config = dict(
    n_kv_head=14,
    d_mlp=2304,
    rope_base=10000.0,
    qk_norm=False,
    init_std_qkv=0.021,
    init_std_down=0.0,
    lr=0.0141,
    lr_mult_up=0.685,
    batch_tokens=131072,
)
Each number is 128 + 24 x the weight over its row's rms, rounded and kept within 0 to 255. Layers, rows and columns count from 0. The size above them is the row's rms in percent of the matrix's.

# layer 6 MLP up, 2304x576, rms 0.0963, rows 2248-2294, columns 72-143
size [ 79 100  89  96 103 113  92  96 103  99 105 102 111  93 103  91 106  96  99  97  99  80  98 101 114  90 105  99 101  98 106 112  84 107 100  90 104  99 105  94 101 104 110  78 108  85 104]
[[108 161 119 112 130 114 121 176 132 121 126 120  93 126 160 163 119 128 113 157 142 126 133 131 117  92 119 115  96 171 146 112 143 106 155 159 148 110 170 121 145  83  88 129 126 136 132  85 170 122 149 156 136 157 103 115 143 150 162 165 162 153  93 159 112  84 123 128 106 130 138 115]
 [137 116 117 165 127  64 102 103 119 108 123 179 144 133 142  89 136 126 125 113 107 149 150 139 105 154 114 134 114 113 165 143 101 119 136 135 127 152 165 111  77 128 118 128 142 140 120 104 121  96 119 128 118 104  92 110 103 106 125  99 133 141 111 119 150  89 124 135 108 119 130 126]
 [127 135 187 132 145 122 132 127 117 109 122 108 122 128 104 170 141 138 134 138  67 164 185  95 140 112 145 168  77 117 104 115 112  90 111 128 123 132 124 144 130 134 145 136 106 120 145  98 148  93 125 115 111  78 147 154 122 137  96 136 157  91 114 147 148 104 119 133 182 136 140 122]
 [133 149 140 129  57 128 160 144 131 184 132 108 124 110 123 118  93 140  85 167 128 114 140 141 146 158 143 118 150 180  72 108 124 135 126 130 121 127 164 139 129  86 149 142 133 131 121 129 138 166 132 124 142 130 126 172 163 111 140 107 110 143 150 137 103 135 140 136  88 121 124 137]
 [160 123 146 149 100 147 118 119 120 137 147 177 145  97 114 100  91 149  95 161 113  86 129 127  98 167 106 105 114 133 110 133 160 135 148  94  80 112 116 134  96 127 122 116 136 139 117 122 106 165 120 166 122 129 117 180 129 123 133 115 143 182 109 129  73 140 114 127 155 157 144 150]
 [189 121  83 130 150 117 130 120 144 117 139 187  80 137 115 117 195 108 126  65 117  78 109 133 166 151 110 119 151 141 135 153 135 130 115 129 164  77 107 100 142 122 137 130  94 111  98 115 163 103 131 177  98 155 100 105 119 104  91 140 149  82 157  99  99  88 132 139 142 112 141 117]
 [172 117 127 150 112 199 127  81 140 150  53 129 142 143 205 121  75 171 131 104 141 106 125 125 145 144 113  91 117 114 117 115  91 112 124 110 125 105 150  95 112  87 126 119 106 119 122 138 154 104 156 134 139 129 169 152 163 156  64 175 145 149 115 138 126 165 121  99 161 140 148 165]
 [143 134 130  88 158 140  98 111 114 111 166 129 141 119 153 155 142 125 121 106 139  97 101  84  98 122 112  92 112 184 101 162 110 147 171 124 135 114 159 138 171 182 124  99 145 113 117 158 103 138 110 142 152  94 125  95 152 141 138 164 143 141 132 113 183  75 110 129 133 111 120 144]
 [156 113 177 114  94 140  88 155 133  97 128 176 123 123 112  94 102 146 132 123 138 125 106  97 105 189 129  67 156 152 120 139 124 130 151 138 106 155 137 103 137 169  86 158 138 118 126 132 141 125 140 143 131 110  65 173 153 146 148  78 106 129 170  98 129 145 138 100 125 116 132 152]
 [154 152 139 157  98 169 117  90  97 112 137 162 149 139 125 108 133 100 108 104 148 119 149 151 172 116 151 117 111  86 126 152 123 182 155 117 128  89  92 114 128 151 134 111 167 150 126 128  91 175 111 110 173 133 123 136 118 136  78 115 143 120  86 139 152 139 129 138 129 134 137 141]
 [141 136 130  88 117  92 141 123  66 121 132 190 103  79 135 130 125 112 134 134 102 131 142 164 150  81 118 137 122 122 126 100 102 133 149 101 107 104 107 139 106 141 126 153 160  76  88 121 143 127 154 125 140 153 127 152 165 162 113 130 126 137 129 109  88 100 110 183 147 170 101 137]
 [109 133 146 136  99 127 120  99 161 124 137  90 124 135  84  98 100 147 156 117 150  93 101 149 134 119 100 167 132 130 112 132 136 110 106 115  88 141 111 116 156 148 131 106 165 121 134  89 117 141 110 117 132 132 177 109 102 133 145 124 152 143 126 127 167  81 138 119 143  97 147 119]
 [148 152 171 154 140 137 116 137 151 107 135 157 137 120 143  87 118 144 107 122 138 155 116 131 106 172  95 176 100 104 149 127 116 121 144 159 118 142  86 109 112 156 140 124 109 135 152 123  98 101 115 141 101 134 127 150 141 150 125 108 135 118  95 101  82 157  86 116 120 140 145 104]
 [131 133 112 130 141 121 111 130 130 132 159  79 112 136 147 105 157 140 103 104 139 124 150 141 142 151 104  81 131 143 122  86 127 174 130 142 171 125 120 137 124 110 124  90 113 103 137  94 116 167 101 128  83 167 157 138 198 166 140 154 117 129 121 151 145 121 109 121 111  90 119 129]
 [187 189 101  87 104  93 172 112 106 161 118 147 126 147  99 143 169  88 145  74 144 108 147  65 103 128 103  97 150 141 136 153 170 128 125 150 132 100 105 159 120 155 114 109 101 142  87 141 145 149 126 157 139 138 123 150 170 125 119 141 131 125 120 115 100  71 139 131  91 101  89 105]
 [160  86 130  80  72 105 132 131 134 132 158 144 125 141 134 118 196 173 113 158 117 163 180 151 136 119  67 163 170 117 117 165 146 109 100 134  97 165 152 120 136 126 132 152  86 101 116  93 118 168 104 173 139 123 117 120 127 123 148 102  92 103 116 122 153 171 163  98 112 137 104 150]
 [124 158 133 165 152 157 154 152 120 107 129 159 106 115 143 127 134 159 147 103  96  94 118 103 177 145 117  96 123 119 157 111 157 181 162 121 137 135 106 153 122 140 130 109  70 171 161  88 125 153 142 153 161 126 118 110 123 117  82 146 136 123  96 105 124 111 100 125  85  91 166 134]
 [117  66 167 104 108 132 126 134 122 113  86 134 129 120  77 141 189 127 112 111 121 170 171 168 113 126 116 143 143 148 154 107  95 101 142 133 165 138 111 133 167 125 113  92 153 100 120 123 129 127 139  41 121 141 138 121 112 167 117 133 135  76 164 139 156 113 131 127 120  85 139 145]
 [137 147 111 117  95 105  79 148 127 110 150  78 155 147 117 126 159 177 139 133  92 130  86 106 108  90 107 117 105 143 151 169 147 129 127 165 168 138 164 118  91  93 153 103 125 161 121 103  90 121  99 120 134 114 107 153 138 136 152  86 128 130 123 190 140 116 196 126 120 141 147 125]
 [135 139 104 194 106 112 128 132 142 129 135 134 128 117 110 123 128 154 114 115 126 123  67 124 133 149 126 116 110 122 138 120  86 131 129 124 123  96 127 191 120 122 139 154  99 142 158  92 161 148 163 110 122 131  96 171 144 125 157 111 134 146 126 124  78 145 159 105 133 132 163 163]
 [126 109 121 124 141 153 123 177 113  93 112 100 141 165 133 178 144 114 119 122 139 112 121 114 136 166  79 131 194 161 113 130 123 129 129 139 152 110 134 109 126 158 171 115 136 124  91 151 112 135 104 172 153 151 106  91 140 117 140 148 126 105 153 126 100  62  75 115 115 120 133 161]
 [100 140 157 134 152 101 133 117 161 197 176 121 123 142 129 155 117 149 147 138 114 109 137 139 145 131 116 107 161 142 130  93 127  85 114  75 166 139 186 107  95 106 119 126 164 134 128 144 145 162 137 103 132 127 163  82 140 118 148 101  94 140 132 190 146 143 133 123 106 158 121 153]
 [143 118  97 112 153 139 111 123  87 100 143 148  93 130 162 198 139 132 140  99 114 116 119  89 147 116 143 180 141 145 138 126 101 146 133 110 131  84 169 125 157 146 161 186 142  98 111  80 109 152 157 148 139 149 119 133 143  87 155 113 130 114  76 122  95 137 131 123  97 117 129 129]
 [145 135 190 131 138 134 135 129  68  84 136 116 129 118  86 124 147 127 145 117  72 124 105 142 130 141 140 156  97 124 111  92 106  82 120 136 167 115  91 139 111 141 118 161  65 117 121 125 109 115 139 145 111 137 151 167 149 171  97 107 118 148 132 127 143 140 120 121 154 132 119 120]
 [116  90 140 150 124 106 132 138 151  89 113 158  79 111  83 104 156 145 195 163  91 149  97 165 164 170 111 118 125 156 150 102 123 114 141  97 146 147 149 148  99 125 138  97 145 127 144 149 158 141 151 108 131 152 108  87 161  95 134 117 151 142 121  98 152 128 110 117 121 116 110 119]
 [119 164 138 112 115 117 138 148 144 134 107  86 126 120 145 166 138 146 136  79 106 130 104 143 153 115 124 121  90  90 127 186  97 123 164 138 132 148 161 101 155 190 137 113 140 132 134 145  83 157 133 126 115 127 130 134 121 128 121 120 130 159  98 103 178 164 109 168 139 110 156 127]
 [157 101 113 120 148 123 126 121 111  83 114 111 118  74 142 139 128  65  89 117 131 153 105 118 106 117 114 119 132 146 124 144 145 164 131 134 112 136 105 111  97 119 102 110 109  72 127 138  63 115 134 130 116 107 126 154 128 123 126 176 144 135 107 178 132  73 161 111 158 174 120 103]
 [131 103 126  93 159 109 129 135 168 146  87 133 147 110  88 104 110 157  85  79 110 129 141 168 110 145 102 148 132 154 163 164 126  84 148 131 152 127 174 120 122 125 141 131 160 104 151 136 150 149 122 110 113 118 153  91 110 112 123 134 146 153 125 126 124  78  70 119 151 162 145 141]
 [109 134  85 132 151 155 143 147 165 179 157  99 116 153 142 156 126 128 128 107 134 132 101  85 128 109 103  98 158 179 100 118 141 107 109  86 131  80 122 122 134 110 158 132 128 123 123 129 130 131 118 191 127 118 120 152 122 119 105 138 104 121 116 133 107 129 182 122 124 151 135 100]
 [ 98 123 128  87 125 107 141  94 144 102 116 157 154 159  96 133  96 136  97 159 156 109 130  89 130  92 182 133 129 111 128 121  63 112  89 131 141 134  97 140 117  96 104  55 104  71  80 135 113  77 136 122 160 128 119 101 133 129 128 173 131 152 152 150 137 154 113 136 123 159 145 138]
 [144  88 156  72 118 112 121 136 133 144 111 122 139 111 140 122 122  88 159 112 174 145 121 133 146 105 129 119 162 137 106 163 164  96 138 143 169 139 148  97 119 121 169 102 167 130 103 168 102 106 157 100 116 153 147 149 119  99 169 120 149  83 187 110 149 152 101 119 142 118  89  99]
 [116 133 191 150 121 121 144 136 124 150 107 135 151 187 137 119 122 144 189 128 105 139 157 173 149 131  71 142 120 118 122 143 149 161 100 127 126 119 137 125 133 130 106 121 117 145 172 103 116  95 146 109 128 103 134 115  97 144 140 151 109 192 154 100 142 156 140 123 142 131 128  92]
 [157 109 137 165 161 100 141 128 106 129 138  92 129 119  85 127 128 159 148 149 111 145  96 136 165 162 156 131 134 150 134 100 173 125 123 128 115 134 115 132 120  74 116 122 119 107 118 132 120 102 110 168 105 117 134 121 145  70  86  78 136 166 132 127  88 131 138 101 125 151 139 127]
 [157 119  71 110 119 111 167 150 121 157 134 174 130 138 148 141 110  99 169 157 155 143 152 122  95 157 131 102 163 115 130 103 127 119 148 151 114 160 101 127 129 126 147 121 100 126  94 111  90 170 149 124 130  98 116 128  81 141 123 132 103 110 154 105 102 159 124 138 124 138 128 132]
 [140  95 113 134 144 131 143 110 100 168 127 126 138 130 110 132 153 144 160 139 166 133 127 162 141 144 112 132 113 140 105 145 105 162 127 107 146 123 175 110 106 152 171 137 157  97 163 131 166 128 152 137 163 137 106 134 147 138 109 115 135 128 147 126 126 118 137 129 162 141 139 118]
 [148 112 127 104 154 144 107 117 137 139 136 131  93 144 154 145 127 144 111 148 139 158 142 123 121 130 122  87 105 110  98  90 112 141 130 148 141 100 115 173 142 111 141 137 140 100 117 140 114 132 139 109 114 115 148 172 124 141  91 108 106 154 146 120  98 129  89 106 147 133 132  99]
 [144 116 118 175 159 178 171 110 132 132 114 166 124 137 138 161 149 135 148 130 135 130 148 100 150 113 147 106 123 191 103 140 179 108 102 201 117 149  89  88 128 133 106 114 145 134 140 114 135 108 156 185 155 123 135 139 100 135 108 118  51  74 145 117 120  94  89 130 130 138 121 146]
 [118  78 100 114 136 130 117 128 137 100 127  76 134 184 122 115  94 149 132 160 122 162 121 114 157 111 120 130 153 108 168  98 122 130 153 115 128  78 102 150 117 147 137 129 114 139 156 121 132 112 128 101 104 147 154 117 131 138 101  90 131 168 123 102 110 127 134 146 129 124  89 120]
 [100 157 192 163 139 131 165 144 126  93 137 100 105 154 136 123 118 134 143  87 128 127 174 124 108 155 141 131 134 105 139 142 138  77  96 143 153 129 135 159 115 115 144  88 117 128 140 112 135 156 152 154 128 143 157 179 112 162 114 138  98 150 155 134 118 127  84 128 150 129 152 134]
 [158 125 146 150 164 114 148 171 143 153 149 135 136 117 131 144 157 119  79 164 104  98 107 109 136 143 181 152 132 106 156 108 112 128 113 130 103  93 109  99  72 116 152 115 163 174 120 110 163 107 135  96 149 109 166 145 150 160 105 115 167 121  96 156 154 148  86 107  89 122 142 115]
 [112 115 103 165 144 163 106 120 126 188 124 144 175 193 146 165 126 113 136 124  66 128 112  61  98 167 118 130 151  93 151 137  81  77 143 159 114 105 113 114 108 156 153 169 126 123 109 152 122 158 149 144 111 117 112 130 111 116 114 137  87 126 125 140 135 144 125 141 109 120 130 137]
 [119 106 137  99 133 119 122 115 107 101 145 133 104 102 150 162 120 118 104  96 138 156 114 131 114 105 148  91 115 161 136 104 108 112 116 143 138  98 148 155 123 161 117  98 134 134  91 137 131 129 107 143 120 140 101  85  78 102 156 107 127 167 120 140 160 101 152 151 129 136 117  87]
 [150 160 119 131 140 116 123 108 156 140 122 101 142 143 108 128 116 125 114 148 124 159 110  94  86 126  82 129 125 137 111 151 150  95 101 149 102 123 113  86 122 124 137  47 116  83 123 140 145 125 110 140 142 111 152 162 155 183 109  76 126 142 160 112 102 115 170 161 109  91 126 150]
 [134 122 115 155 129 152 139 129 132 131 129 160 120 122  94 126 107 149 123 123 132 106  79 123 139 127  85 117 103 114 142 131 161 131 138 152 120 124 163 176  82 116 125  96 104 122 140 115 179 139  93 176 116 112 143 149 152 116 107 171  99 116 112 163 156 192 147 124 138 155 145 129]
 [119 126 117 156 134  74 145 121  98 105 140 159 101  98 145 111 105 121 114 102 154 117 166  97 151 123 172 149 116 101 159 181 104 136 162 144 154 162 123  76 138 145 137 125 101 113 140 162 139 154 144  80  91  98 104 179  85 164 144 121 125 116 136 109  88 146 132 136  74 121 127 146]
 [124 117 106 130 142 104 130 164 147 200 154 119 113 159 130 101 145 106 152 127 106  98 114 121 142  87 121 146 125 105 128 129 121 113 104 136 129 101 161  79 126 132  83 121 111  92 124 112 151 140 141 130 158  89  96 101 113 121 147  70 130 120 120 167 123 174 134 107 131  99 108 100]
 [129 139  95 134 181  93 142 102 114 125 147 103 124 158 163 143 111 116  93 160 109 196 104 133  94 124 107  97 141 143 110 135  96 132 130 127 149 100  96 171 101 119 109 171 101 131 119 102  78 114 105 133 130 182 149 132 119 149 158  96 112 105 163 141 101 137 131 130 132 146 115 117]]
# layer 6 MLP down (transposed), 2304x576, rms 0.0709, rows 2248-2294, columns 72-143
size [ 75 103  92  97 105  74  84  91 120  97  94 106 123  99 102  93 107  98 100  98  65  76 102 103 114  87 113 103  99 100 108 124  88 114 103  91 100  98 107  95 101 102 114  83 115  95 107]
[[130 111 153 165 140  93 122 131 118 134 147 137  91 132  86 126 115 112 183 126 143 109 155 132 113 141 122 119 112 127 131 164 146 128 121 146  81 118 128 139 188 117 142 132 126 124 105 124 119 140  66  70 138 102 130 116  99  76 100 119 136 106 133 127 153 166 140 139 131 125 135 139]
 [107 152 124  59 125 156 101  94 136 137 141  76 118 120 147 130  99  77 140 116 142 141 151 162 161 102 168 113 111 114 133 116 139 139 164 106 175 119 122 165 118 180 144 133  86 119 155 144  80 134 136 132 137 100 137 109 125 162 135 118 176 138 143 197 117 131  92 126 153 100  97 129]
 [152 165 122 112 130 120 112 148 143 139 102 141 140 106 154  95 146 151 102  95 163 128 118 151 127 162 140  89 126 136 171 159 151 129 167 125 129 140  80 111 151 117 106 120 115 120 104 108  89 133 137 123 110 157 151  93 160 119 165 146 144 132 118 115 101 159 175 118 111 133 148 130]
 [136 133 134 133 129 167  85  96 137  87 152 182 142  96 160 145 139 139 132 112  85 133 145 110 145 160 128 137 114 135 143 161 145  92 169 141 184 161 145 119 121 143 109 162 154 117 118 147 122 102 115 110 114 123 125 124 143 106  94 153 146 137  99 142 146 135 124 106 155 108 148 143]
 [138  67 105 180 149  92 157 118 155 117 144 139 129 105 124 102 121 112 121 103 177 115 102 132 154 129 118 133 167 176  97 145 112 134 167 126  94 119 119 152 114 132 167 121 176 121 123 163 147 165 116 157 174 180 124 121 137  70 159 138 136  88 101  80 144  93 134  84 109 138 163 134]
 [117 137 157 131  98 118 126 132 128 110 113 142 142 162 134 106 119 159 112 108 126 104 120 134 158 122 116 152 137  98 156 138 127 114 159 161 160  95  88  78 128 149 101 141 165 114 101 163 121  86 140 148 127 164 167 100 128  65 102 143 122 123 128 140 114  75 105 134 127 134 184 127]
 [138 122 122 102 122  79 129 140 104 135 134 119  88 134 106 138 154 103 130 111 108 175 106  85  95 128  98 158 138 123 152 166 162 158 100  97 168 135 105 157 166 168 116 140 185 110 149 146 134 109 116 102 136 144 122 142  83  78 148  87 143 157 151 115 116 102 149  97 118 139 106 130]
 [129 141 136 130 106 130 130 105 145 150  70 138  86 164  78 126  94 165 157 141 118 150 133 149 186 113 130 132  97  75 167 104 105 123 179  75 150 133  99 107 153 105 137 152 135 141 139 100 141 129 108 142 120 137 153 126 105 123 138 113  92 117 144 111  97 168 142 163 164 144 135 126]
 [136 124 126  97 116 157 114 151 135 113 135  97  66 159 155  93 171 124  94 111 128 124 132 119 151 147 111 133 104 145 109 147 149 103 162 109 130 186 167  53 159  88  88 104  77 134 113 104 138 176 110 110  82 164 108 129 129 114 143 132 163  77 117 114 138 163 172 165 141 155 113  93]
 [164 119 165  92 125 177 109 138 117 141 141 131 113 135 156 118 122 143 146 169 105  92 124 128 121 124 118 127 148 140 178 158 134  64 141 120 118 181 160 157 154 127 150 160 152  99 148 150  87 113 162 104 168 110  87 151  87 130 173  79 112 127 133 131 147 137 116  95 145 141 116 142]
 [125 112  86 143 127 110  99 137 122 164 126 116 177 142 137 107 138 137 137 158 137 135  51 169 154 177 122 154  96  93 144 110 147 143 150  47 125 165 121 108 129  82 110 129 120 184 166 139  78 120 150 122 138 114 138 149 119 149 178 118 119 150 181  87  94 141 133 105 126 125  99 118]
 [138 154 107 107 119  91 124 155 106 121 136 137 149 134 120 183 149 153 130  82 120 164  75 109 122 159 100 129 158 115 152 124 164 148 163 132 162 110 126 145 117 107  93 150  89 129 128 189 121 136 185 179 111 130  95  92 161 108 110 124 161 118 132 113 128 133 133 106  99 148 146 126]
 [141 152 157 141 121  89 118 120 124 126 104 132 183  95 112 129 124 122 160 152 157 192 120 101 159 135 120 110 131 109 138 142 100 162 184 130 135 131 105 116 138 110 142 112 112 120 117  76 185 123 106 106  96  98 145 108 112 141 128 131 134 107 146 109 154 155 148  90 101 123 106 116]
 [105 122 130 114 114 126 133 108 117 140 104 182 103 141  95 104 121 132 153 159 148 159 111 144 118  91 121 152 162 129 113 149 115 137 128 116 159  85 119 110 111 127 144 102 131 165 129 119 132 101 143 143 133 110 145  96 118  86 125 174 191 122 143 102 112 158 120 141 141 145 128  85]
 [162 142 150 127 139 122 142 146 132  54 167 114 175  96 119 162 116  91 124 123  68 130  93 100 168 147 164 148 119 124 168 134 153 129 108 114 117 143 107 140 100 169 141 152 115 119 127  95 154 147 153 126 173 116 137  85 129 112 128 137 125 103 127 151 147 140 185 129 131 101 122 103]
 [105 157 102 149 169 154 142 130 130 123 137  83 138 129 131 149  78 107 148 115 121  50 130 108 129 150 166  72  77 143 126 123 106 135 132 123 163 106 120 172 120 146 127 118 192 159 169 166 124 132 146 112 156 188 139 119 141 165 130 133 130 122 110 136  87  95 128 156 109 108 151 123]
 [110 126 100 161  79 137 178 119 122 158 125  98 148 144 131 158 162 184 117 145 115 129 128 179  96 121 118 123 123 145 144 134 133 136  96 105 114 124 140 129 134 132  90 118 132 135 136 106 122  90 112 140  96 128 146 138 154 149 112 101  99  99 113 149 142 101 122 138 132 160 114 131]
 [123 129 105 132 129 123  89 141 126 175 137 181 152 168 156 133 143 169 123 141  95 109 134  95 102 110 120 122 137 125 158 125 138 171 136 133  92 141 132 158 151 123 117 135 101  92 177  91 129 121 134 166 108 181  95 163 163 122 151 124 120 135 159  81  87 156 132  99 114 135 117 160]
 [ 90 130 133 111 170  98 150 157 137  99 132  75 130 127 113 150 141 115 116 134 156 136 172 162 136 128 101 110 145 127 150 135 141  88 119 110 120 128 124 159 168 128 132  88 180 106 128 121 154 163 105 157 141 127 130  86 125  93  80 153 128 144 197 145 120 121 137 132 107 145 148  94]
 [118 114 125 179 104 107 156 102 117 127 111 167 125 154 101 133 121 132 144 129  96 168 176 171 148 114 113 165 150  98 152  98 128 139 100 153 118 142 136 113 119 107 157 102 116 168 118 123 121 159 112 127  87 112 154 118 154 129 109 122  89 135 138 156 142 179 147 140  87 119 133 156]
 [148 158  95 115 140 135 148  99 125 122 129 123 173 157 123 123 111 136 109 121 140  88 122 147 129 104 167 129 121 142 141 116 129 164 142 131 131 121 153 136  99 122  87 128 130 136 149 117 136 164 134 138 127 108 129 103  98 135 133 107 123 137  91 137 111 135 140 152 123 129 117 120]
 [ 93 142 125  72 141 135 112 112 141 134 116 162 115 105 163 134 160 109 132 124 116 133 159 158 110 166 117 128  90 115 125 153 141 148 101 163 127 127 109 134 165  99 142 106  84 136 154  97  83  97 147 163 139 151 112 166 104 101  86 141 126 138  99  88 135  81 158 129 116 160  90  87]
 [171 164 105  81 147 125 100 137 140 117 176  91 141 114 123 119 143 159 142 105 167 113 163 131 117 108 170 126 136 107 153 133 125 136 157 110  89 140 130 114 123 103 113 130 134 107 121 155 108 116 122 142 129 119 135 104 125 102 130 132 112 111 140 107 156  78  93 127 157 133 143 144]
 [114 134 114 128 125 118 150 136 155 164 148  71  95 130 110 134 135 151 139 142 143 130 157 123  90 114  91  86 142 106 139 129 147 136 123  82  95 133 125 167 116 150 133 122 145 149 126 108 120 149 131 142 132 132 141 149 145 125 103 121 123 135  75 117 154 105 171 150 154 136 144 130]
 [145 103 139 106 139 186 129 166  96 117 112 143 130 104 130 145 126 121  97 119 146 143 130 133 114 101 135 133 136 178 139  93 155 111 151 118 149 129 104 168 104 122 176 127 128 134 124 105 139 139 128 118 164 131 133 123 130 119 170  97 138 148 136  73  69 138  98 143 111 123 105 149]
 [154  72 105 155 139 148  86  88 107 113 105 145 152 130 143 141 134 128 134 158 121  99 164 129  81 123 149 113 103 165 108  98 143 112 112 122 137  62 110 160  83 110 113 150 167 161 124 123 153 100 149 165 134 140 116  94 134 141 134 159 112 126 140 125 122 100 106 113 121 106 115 114]
 [141 141 150 115 108 179 108 134 125 140 114 127 142 117 151 131  96 104 156 127 143 147  94 128 122 136 111  96 131 117 140 108 127 126  97 104 122 148 124 153 113 128 109  96 144 145 134 115 128 132 170 140 166 114 137 133 163 116 120 118 165  87 124 120 157  99 105 140 143 104 121 137]
 [135 114  97 126 119 140  81 132 120 101 147 129 127 134 124 143 115 106 104 115 129 144 147 134 152 154 157 161 136 152  94 117 103 141  77 166  99 123  97 167 116 106 152 134 136 160 145  97 126 123 112  92 172 198 126 113 119 108  67 135 112 131 131 114 142 153 132 114 135 103 105 104]
 [132 116  83  96  79 106 111  83 128  86 125 222 166 135 110 135 130 150 113 107 153  95 148 150 116  99  88 134 128 123 135 101 130 129 150 101 149 159 181 169 111 129 128 116 104 144 138 101 129 111  91  95 123  87 131 109 148 111 144 125 166 161 133 131 134 138 112 127  99 116  99 114]
 [163 135 118 126 131 132 132 145  98 121  96 103 144 143 156 120 133 114  80 116 153 105 133 113 101 152 114 144 128 134 136 146 138 138 171 159 115 117 101 101 134 103 130 131 178 114 128 131 115 134 172  90 134 127 141 103 125 130 134 135 104 121 132  72 120 115 101 102 129 100 117 141]
 [ 90 152 146 104 151 140  82 122 118  85 175 134 109 113 161 125 123 119 100 110 122 149 127  77 101 141 120 140 157 135 139 123 157 156 139 172 107 106 116  85 140  72 128 125 132  81 126 152 137 153 139 118 168 121  75  90 112 120 144 111  79 147 134 128 161 140 124 145  79  97 130 100]
 [124 132 105 101 137 144 146 187 127 100 145 106 127 118 123 147 159 160 146  94 142 128  77  97 141 138  99 119 117 131 133 165 126 127 148 169 158 141 130 176 131 123 155 121 154  77 117 158 128 173 124 134 142 115 107 114 129 119 144 135 134 141 152 122 128 115 166  71 114 139 145  71]
 [115 117 142 101 124 136 164 122 160 141 148 123 164 130 154 111 115 139 167 133  84 102 130 105  90 117 118 124  75 112 171 120 137  83  89 130 110 113 135  97 132 144 146 132 136 148 107 109 117 124 136 115 118 104 127 114  76 159 149 142 158 115  92 144 162 157 127  89 127 146 141 125]
 [ 98 126 142 154 158 143 128  93 131 146 148 107 176 140 120 123 115 114 128 125 104 134 107 181 160  98 109 119 114 118 144 120 144 115 148 131 132 124 137 207 145 115 134 146 145  98 138 110 137 125 127 104  91  88 129 186 103 102 130  79 147 155 111 177 115 122 132 144 146 122 112 116]
 [104  96 167 130 122  98 106 138 150 148 146 131 122 141  80 151 171 127 133 109 101 126 160 109 155 112 128 161  94 141 123 129 136 118 116 128 125 124 109  86 155 126 143 104 150 108 155 111 130 140 171 114  69 152 129 119 132 146 139 140 127 149 121 113 135 154  85 176 120 132 127 104]
 [137 156  98 129 104 141 167 178 112 121 170 134  99 123 123 117 147  97  97 115 109 122 105 107 125 123 141 150 178 110 126 170 160 171 120 108 117 120 153 189 151 121 157 145 123 138 116 102 111 158 155 121 125 122 141  94 138  97 120 175 184  88 127 131 123 139 151 117  80 109 120 109]
 [122 116 112 140 123 143 114 127 117 138 147  77 121 161 133 110  71  98 129 110 145 133 116 157 103 124 140 132  90  95  84 126 112 159 111 152 165 152 169 125 148  87 157 135 113 148 166 125 150 133 189 130 117 131 166 126 129 110 123 120 160 145 113 123 159 100 159 105 126 124 128 127]
 [134 113 159 122 120 122 129 138 118 119 125 140 156  77  92 124 126 104 116 133 118 115 137 161  95 174 115 137  89 163 113 111 148 138 133 183 152 108 126 107 148 122 109  94 153 121  76 143 121 110 102 109 142 115 107 101 127 153 132 124 137  79 140 104 122  79 152  87 118 129 161 118]
 [114 116 163 178 128 112  91 164 125 170 130 138  94 109 122 107 141 168 140 162 117  95 141 152 119 144 134 104 176 119 113 124 101 110 174 131 140 148 117  84 111  83 158 108 137  82 125 142 106 157 132 121  93  96 126 107 138 114 142 145 131 108 142 105 116 100 110 123  57 111 116 130]
 [ 94 128 134 146 113 157 108 138  99 117 122 139 105 153 144 137 128  98 143 131 158 135  97 138 126 153 103 142 175 158 126 142 129 111 104  88 141 140 149 148 125 116  87 123 115  49 107 114 111  86 141 160 131 184 149 119 126 115 143 136  82 105 150 130 118  95 164 119 150 148 138 133]
 [142 121 133 174 156 151 131 123 131  98 150 121 138 165 139 127 173 153 141 130 138 101 144 136 144 115 107 167 131 118 165 118 117  75  99 111 110  90 149 102 164 152 171 113  89 121 161 151 131 134 149 149 139 121  78 139 140 133 106 144  75 108 154 146 126 181 126 127 140 133 107 115]
 [154 110  78 108 136 125 128 133 131 102  70 170 160 151 145 117 128 130 156 101  88 172 135 134 111 105 107 168  96 114 144 163 123 120 124 128 124 123 114 149 133 153 176  89 119 129 153 121 149 116 116 122 156 146 124 115 144 124 107 102 142 145  99 123 114  99 105 149 129 131  95 178]
 [ 81 131 120 145 146 145 138 120 120 156 134 133 112 159 124 130 167 138 113 143 154 155 143 158 145 137  85 153 171 104 103 109 133 107 145 102 166 107 117 105 135 165 114  87 112 119 144 132 121 140 130 145 146 150 116 138  93 127 156 130 122 148 147 132 101 143  90 138 126 113 158 193]
 [124 146 136 117 167 143 127 131  88 119 143 135 150 104 118 167 130  86 123 141 144 115 130 131 110 155 176 111 146 139 126 135  96 110 112  99 139 140 144 120 147 165 117 141 135 128 152 137 171 132 158  94 134 122 110  93 108 112 144 122 130 124 137 117 109 114 121 166 105 113  94 110]
 [143 101  93 159  75 117 128  92 137 123 173 170 111 123 124 115 154  73  88 153 153 139 122  86 135 128 152 177 161 111 123 172  74  93 118  96 131 109 109 128 142 155 167 143 158 140 102 132  96 150 110 130 132 162 115 159 145  97 125 144 113 136 162 146 133 102  88 134 140 111 145  95]
 [142  85 114 123 155 134 163 107 128 112 133  78 139  90 124 115 134 114 119 169 132 146 139 127 135 113 117 123 185 116 158 134  95 108  88 138 108 120 190 119  91 108 141 111 114 140 105 158 148 113 102 137 104 149 152 126  98  78 140 149 143 116 108  73 139 111 146 131  98 168 148 107]
 [141 113 136 132 138 124 128 143 146 136 171 112 187 108 158 128 158 114 133 104  97 127 100 155 148 138 172 137  68 114 180  98 113 118  70 110 116 122 166 139 173 124 149  99 125 128 144  75 144 113 138 173 116 131  95 114 106 127 104 115 121 156  92 147 111 112 121 128 131 139 132 128]]